{"num_hidden_layers": 10, "hidden_size": 256, "num_attention_heads": 2, "num_key_value_heads": 2, "head_dim": 64, "intermediate_size": 1024, "vocab_size": 2597, "hidden_act": "squared_relu", "norm": "rmsnorm", "norm_place": "peri", "norm_eps": 1e-05, "positions": "rope", "rope_theta": 10000.0, "rope_fraction": 0.5, "qk_norm": true, "attn_scale": 0.136, "bias": "qkv", "tie_word_embeddings": "early", "parallel_block": false, "extras": ["some layers without positions", "some layers without attention", "local attention windows", "paired heads", "gated attention", "attention sinks", "value embeddings", "a smear gate", "skips across layers"], "init": "normal", "init_std_qkv": 0.0548, "init_std_o": 0.0123, "init_std_up": 0.0548, "init_std_down": 0.0123, "init_out_by_depth": true, "optimizer": "muon_variant", "learning_rate": 0.00311, "beta1": 0.93, "weight_decay": 0.076, "lr_head": 0.00738, "max_grad_norm": 1.0, "warmup_steps": 0, "schedule": "wsd", "decay_fraction": 0.657, "decay_shape": "sqrt", "final_lr_fraction": 0.1, "batch_tokens": 32768, "max_seq_len": 768, "doc_mask": true, "z_loss": 1e-05, "train_tokens": 303900000, "max_steps": 9275, "dataset": "wikipedia_en"}
Each number is 128 + 24 x the weight over its row's rms, rounded and kept within 0 to 255. Layers, rows and columns count from 0. Numbers have three digits each. The size before them is the row's rms in percent of the matrix's.

# layer 3 MLP up, 1024x256, rms 0.104, rows 84-179, columns 64-95
103:100138095139131120118061077128110130114159150129104135148103092168104095159100116113112064089185
095:130122135076142109131132102165128184212144122148146113105146122148130112120118154129114125150106
092:117159153119128118105140138158094149130134098092092107140098183149120106151145133108163172088080
088:134128127121090139153115160165118150144127098176077129136097100176089146126140113072145079145142
104:172135173103144132102143079120137072168103110143148145114082118195152098133133150166177178131159
109:133129128154103118113102151112131136146128100110107093106153164167112116124121149114090122132151
105:165118119135121127103136115100117092141127115089136131124161122096121137139072135108099135107170
108:151112150097088114135163147127106113176111142146140114161113161126111122132136160109109100142128
100:153126131133122124096120134094142119168137117109113121122155131143134132138137139119155095126114
100:150148137125150125118115114071126144124183119126133159134144119122166140101111121102108154114094
098:137157120115147128140132074173132120124114139144103135103135126118151160155187122080116135065123
101:142142129129131124146138078109155167147102157116115138125085158076136105178129138162086160151107
108:113102098131184126160161134127169090149101108139132140126169134141137126116095075109142138126137
108:157100129126126065132111095161118159147143103127149135110121138153102128146095147137169116131153
089:087119157135142152141101094111170133131140154154148121174137121150178092087159130108143130094115
103:125120145100122124099141119125106138105146116143136142112124100167117150120148118182137141138184
091:117133152139122126141134165115092086160137125112094171099102157118139153154112102118136156131140
102:133123155126114141168109138121152165142101153158131127125131132137132094139094128092149089124154
093:124150119092141120081143140071086091124154124161133157136150122112158114165095148139148140127103
104:146138163145129122161139159090167121138131119146159115139155132151153103128161153112129141167158
102:158154082139133143140126102128148119131116094110100161160133110107134132147171165085157110106133
097:129119153113109130154155136108161141138161133116136154119179111165149123096158138158092073129112
103:117166151120102110125129140103135125116152103158175114077133184112158156131128141114134116106122
107:162135128087093130132164127129143165072134100083126136109142194169115111152146114126135155108105
096:124130130131098122099148130110129143102083124108126165120130165098135159114083136164143140142154
103:080166148080120123133138130117165130136139157107167100124117123123112139136134127154156094151120
096:130139150130134145144117117145136073103169135136151089111120108137132082089109200127116146175151
098:098142134118099114118117127138129114106115110122122095157127115124099110151090139105162114125139
099:112119143109135117136125152121173160142157156157106159134147159129111131125148143173148147133125
106:111131148113130086113172099103120109121135138106120105152122134122129137154116129105107119092103
100:125146170144122138119115126177084147132147126108183117073155095143105110100133140115079114131105
103:155109157171151151116089113135126119158156100142121100107087156104176124131144107181126113122159
089:146141187179109134119125171131174145147121090146132149172134125128131118160134121141147160128136
091:092114141100096122126128129104101084139135132142154144146149111142092062117135129129174145124146
103:147131115179166133164172139122123100152097109129098123104109129134133150163100152083169124155134
102:112124140151174126132120154160119142115123118122133160149139078121160129107129140143127133158143
095:128122161114121133128147130119176170139122076152126129131113160111106078136113174100144149162056
106:111135107101135126101178130137110105106151081159151130088098079207105138138130143107110138087118
107:154138096144156152107149140156098166129172143156124129139147121082133108130150140149124120130142
086:158132120120107128133148142165157121100111148131201184137143113120116115100138167131141144165088
097:131083147158075124146079142175107131180149119101138127156142133128151152108161139105152101149138
101:160135129173107123133099150134115149105121139137155156179091130078179097114110137143157167137162
096:106143156141092140140152098127106147125097145128133105082164140121105127094135143112086143128126
105:104125106116152130124149151164122167153104132137115135186141090109143104162105111143170151149118
087:098147121130101116145102190157126161112141154152198122147149141106133137145143122135147169125072
102:119133148140091166098098086118166106146152090143147147136099120174149085126122127139126099133128
089:161150107151110089117108086140103092116104140117126121121122134057122137130121140131137124117142
105:119099129132135125128130054167143155163171173114113057122148073098103113160144130103116098112106
099:103120139151122092124125168159097089094101151122091092112147120173105119182122153126130094095117
094:111171132159145114121143143078111137133145144139141138098102118108142136167134111122147132121123
103:134125134180124161114119106111112104122115139156116109123106122121104097160091074153119170148151
105:112129122140079117137126146150152126159115169166109111114128151160168147135145158139111124161098
092:200128141125129099096101142141159129171166110097133123130122124131157127146116099105126126152137
102:098150116104135115098120099153095123132102105121095155136091099160098093115143113171075122115144
094:093111141113146118144163140134117087132139132136161104131158099113126150131132101144155071117139
106:161130113152127130109116111063155107136159128151144124107114091165176120149118131102098134126106
101:081107117100107121129098110148149095125113134140115095140141146125118117124143139158136152102126
097:104093116080080149144102110149136116162089123114143101107144119109123140094131115164132125109119
098:105160152100132115116141096137130138087138126128138139147159122153143093108102097142115143163132
095:122142211112088119091130110079129111115108134137120108137113120124135142146121125109147158161138
092:172111126140110132107124159129129161133146113112148131156070169102138107144175090151133143136127
106:117119167126109102153103175117112151091104154134126110139132136135161157116141141123069113151113
106:140141123097144119126134125117130153120143101133139142131138178133175136101144113098097126110169
095:119120112100113150094143155149088108147119149146114138185100111105198142144126122134131122097150
100:099132169088085131123167117153176118121092145137114130119129130116089120099132131098144157154141
100:130105127158134118081152126136133125144163146125117087115140143177133121096105106097156117140149
100:137134140146097130131138160117136139115175073164174125131136126152155121090171105152122073151122
097:118173126139118146155117126122112153099136117101162126107131131144072139131094147079080111158115
095:113098153090131160176097146131132171114102132143127116097109125138151159149161104133106138091117
098:087110111097127108106127155128124099158135123118142140148119124133118146154144130150138169099096
103:144125154147128134183135144141146124125154135109116096111128128152109126086102092131128145128115
102:127132134097133120120106077121107148140110114172108124092181078153138086167108153131161126122136
108:117165139125099097099127070080175097146115139125137114107142117099140109117112155135114140114107
098:143155163145137087101128150099120142121123123101138148134159123121130130092114114155131130126151
097:119132149115129113133136166143134141131138171145099144129146122125148100098161171123160117168111
105:125144195109136101099087115149154138099143184147177134095140119122152086098130133159158146148123
099:093142067144140144094137118136119146106091162151126127130121116141142124146108114166125150177113
106:123104103108135159107172166078110083117115100149138134130026102126132158169130134124156119126139
101:139147112141109165119126163156120118081138096132154172111114089127121089128131095127101101121097
101:145131129116109112120142142168103147138143125116133112134156122151104133110100127121149100150086
095:122145126127126152086141117112098097161179135120091139121117135114126135139103155114129150159113
097:123134116084174120124126096147139145143073146115168120137122135127139114114116153136131130144115
094:138149112089125178107162101129142142141131130147118104152131104129136136100112112128157091130103
101:100109100128103119139137117123146119135146119117111096164143122145115099140115172145151123110109
099:118162123128128105164108126158103083111132162163132133131133097112114116113127108053168098124100
096:146101092125091123156131118188097083110101135156096114104128086163143127162134172088110127127143
102:162135105120129114111097163109117159160124115152128129073156134117148154121103123158110147108145
095:156162144128137155128111086133095133123111124168114117101092170135127167109136146137078104130136
108:141146127122117172120080105098106148181101149142123099118142108101136133133083125145146090179111
097:142086162129108104095104121152095120148137158089090080114151101146109146115114153129141100141152
094:100131136111109149147096129130130099126156089103115152119099139082166129121133131113129135114120
105:132123106147124150093151109138174150158108122124152075075140139167108129132159135173125150175115
106:148118123153160114169161130166159092114162168148134064111162171135148157135112116110139154148096
100:108144096133121141171085169128138127147148153138100081122137124134137164143116125126163117159097
095:135090143115116118105112121166166122120083094095115113089125126139105140145099109135131147073137
108:131141140114121078119111087102163109145136150132129157161142110135155172152080086102130144122152
# layer 3 MLP down (transposed), 1024x256, rms 0.101, rows 84-179, columns 64-95
101:112163131169130113137132099079128118157158118170101167147150135135116088104120176176136119108112
101:160109134153142101124089154139179138142143120105141139159095129127161123151118185134136138142127
090:115138127142114138119116057116129147160101165126125136129116156080143133098149085114090121151152
096:157192096154138120123138100150165167120139145154095138132108154115128151150119097127123090128159
101:101116136136129168117136113098133097094120148119121099148123076143186099175146134174143095144131
099:090086167157137132135105134138128114135138127120132114142137116136137107143154096119142089138140
101:109126165145089135118142137124134114116107177086138155148153121160127116135084139102103188144176
104:125102125126094172117144141152120114129124117151133140120090156120131117142115113100116106095113
099:120142103135143116072144093100155131153117086113139125122133149162152158155148110169155100122195
100:093116157138144128122163116162092135094114173143106161104148149133137148152106109112147186151150
101:179050135119138118139109129140113134175111163151129135119106174100109097137139127130137143138106
101:149121137129123105130111106156101144115131123137096139135089161128170150127123172112136174146097
104:142131114137124133143124115080124128130108171151139170122123124134165154097144100084152166117133
104:084122150131155138131158171126158123160180123128143120131110101143159145157127137105096041093139
088:095123106149136145107113144143110134149109152160147135087156171109121100158135151110135151099105
105:106167074070125139144137099107111127174145144151097145126108114145131117111156125137146139116140
102:182100148147143091138134131109150122113121126137100083125079123151117155153149107097099124168152
104:118120115098092119147157115125110161156124126109130101144123116163090118111090133150175140149119
102:082164110101085150109120093122141131115130142114164113142088073140176114101121118150090156160172
101:154121130139103161138079156166119160128153133127146135124121114131118160124116110128126134124124
097:148153095147132140113174119165191144156137094094129104114137126123165142148101171097143155137107
103:086136144138140160089152100104119094113160094153113159114157079165105135129128185160148097125131
099:103119138121090118164120120108139161095132128147124121130130126098116179152130114146112149115089
107:178081097111144109145114128105138102096159156115158138096138173117121130123119132135138150076133
097:131111134121123139099094110128134128147097091103114111136135113135128206113141131144100171111154
099:092083129106158135118139113110142150129064124090142124108122115163112144124113153126127109151203
094:110135130164130128179124134140101136104129124161112129114133135135181132076123118156127113143124
096:074142128128134136136082152131100124090149113163119124114086111133108110123139102157134096112115
099:141100105112089115142149142087148136146131124131112119109099178092118187126176092089108095139098
106:134151185159140133113152073066119136136168108147123174164130096167133112111145086139123137114081
101:139136139137109132127117099086134119132104148158087140104091105154078134098123102125174124129173
104:125073132115157162112110152128129102099136092120154110127111085120167135101116183142138138139138
101:112141151140104071121111140124130112151155154102137072104167127107076142117117100088148123137150
098:169153116139130106067121106148138119095133111107190148146205126097113137108110113150115141097109
103:157114125146149124117185153152124125130154125132113128126141146170135134123116113094154153139098
101:113137136125140099147126126141148138133109093172095128112142095115086114120122122116110099113178
096:106108139116104127122147144084118099111060169137168188165142099116112124145167130172135148054144
100:109124122060104136126139120087151157138136115106113112131121141117140178090131130140132133115157
110:164133130121146121150137129113123145138102160135093150093104158134130094047146126121109139155106
090:082138170140147139156121156127107136151118108108095149126102127100120143159119127117106139098160
100:147134090167165148132134131099119133159153148139111137112113112096139144135139098126090099171182
097:136084112157180127132135125145149111121124170118117095155138119103166130152088153112208136144136
099:131125116126105176109164121144140132119128149117137111112162170111155153096117135100118075121180
102:140083083104118153099175116151115079139125165117155115148131127114116134114101146155119116122128
089:138149110113119117103114156126129113139145134175136121136138151103075112165109083127112115130112
097:165104138152114142147127119166140132095120135126111130125126143112138123125147130131167111098137
100:113174098134132134139111124135159162121125106093120150109073132147143129135104125181130152119116
107:163143142131133096119129165106109093117154088092131089090156087115121154192142132137151134087111
097:099137122128124122159111082136102138100116144123099110115133151070120160166157111138102127173087
092:105082142141179127194128143155131184100148158124131143120180135155175146110153091141089125151150
100:119113138075128171148113089153122128113131112150113104159135139097153164128150102144148153124169
102:160125132142161104139132126100133111136103132123139122058173104107145098165109204177089115169129
096:165113127121125144158150110141107134120122196105141126110140118123144135131094098091159174118111
102:132100124094116140142117167164096123142116143142136128120120155122127117077136144133140144119119
095:155125133098075157104126157139114095117130103076117212151113097110143088147170152138108149176096
103:128141084114130092132114160115157108123111154151113099109167134094109120150117108118146095133144
101:116150130156106122143137154131124111142137134139162105135163167130121117129134153120107113113138
104:148141129118136176176171157143141145138118139141147131118095131124201121125155118129153094131129
101:133099142145139103111142139144083125098161131143122123140150118117172132113127079124106166112104
108:108133110097131119118091141096132131111167156136110142133079101131149113131069137162121115145117
098:103114165121108131107155131106124115123134110138142108098117153134116109160112098130117131171121
100:118185169114176110160101095175110129111145138139146088129102129131132137137107163151137103135164
101:107130124141162167181123138136091118174116134170135172106110078193123143171135115138098104137109
096:177099146147095109152115128161117123119153131149144109118165118128124141130131128150113116111102
099:120152096112103148178128129106160143093156135105121127119146147147142124118144107138113148136123
096:173122141178179142082117107114125125110138109102101148092146124130075117131121112143098106140145
100:102130148115133109119069148126150147149115146136113192153131095097104113156126101147110071133133
105:151099101173147143155148142159161102166114177114129127115116116159115128100109128155116093085104
102:117183126118154147123134157100082134085112151154154103086089114118171129117138126100080130123131
099:116123088088141105156122187104192109161124095084139207116150118129127126126120143145104140127087
102:139117129137094156127134094120118105090144151131094165110115115135118118097165151125139149155117
102:148108138130110132138115123129103119141112106176116090102155099146084131119121115144152144114128
103:144137116093087087121128134103142160153197126143121193155151071087125168115127152162179116126103
104:189110127084092142117167121093096126140149167100171140117145127116070122127115104133158143133129
095:163131129121114149135120096118148154136141151119139168120170130157161076170166149140101136122122
106:155125127129140152136133109101155153121123127134106154156163151131076123150194117109153121095155
099:077117125122154077147084117140075147156112154113073107145091114128116137139130132151155110150118
104:109106134132135209157127152110112166108162170108134107155121143139109149134119170078080132101140
099:135104121157145164103154172127150126136116121138155120078102126128087060137112096159146123122124
102:122127130121147080110117134185136130095158136149157136139131101137119124171117123140117099147114
097:141127150162100142122138130136138117093152115157161130110190130132125135143154114137133147159155
097:113150140112125120127134057121139124146128112121144110162125142105083129117141105162123162159097
094:130130118094062129123130124157106165135100067140121102102146115129133102142092116104124083145123
102:136104132166152136165120173114152090117112102077124098145095112134104119159140139162120131093109
106:123131076154131146163113171148147129129137118112119177109146123137106108154123149144145125167162
109:111170086120142147109111137120123138112125126123153143116114096155166138096110124138138103119157
105:151126139166138104134110117120127145117180183125116105127170130150139122147110129147085109097156
096:167103115116116121148163104125104134125140118071175085128138134107163109133150154154146157150120
105:134135133120113136156095148080124093114139166143132104152139147113178125125154123171098141119118
099:109110138156188124106185133138109112151121133092144126157146111146105147204125133123170143163180
095:145116115157112133140100124149123114124108158097106105128116145131195116119124091153137143111122
101:133119144158134186105118101127164121150114138117136104091151083134082089147117144079141118114110
107:154128162129153182121145123136157097130159114157128161176145171114076137117163150136121088108096
098:119118131133130142158123161121122093099128157170097132155143141073114162167141165095086107159099
102:129134158089171128132084147115131115145122096105143127085103116149100153125120134165156095085126
102:132129183110130112142148081135165140085149124102098126097109117097128115150168153104108112125174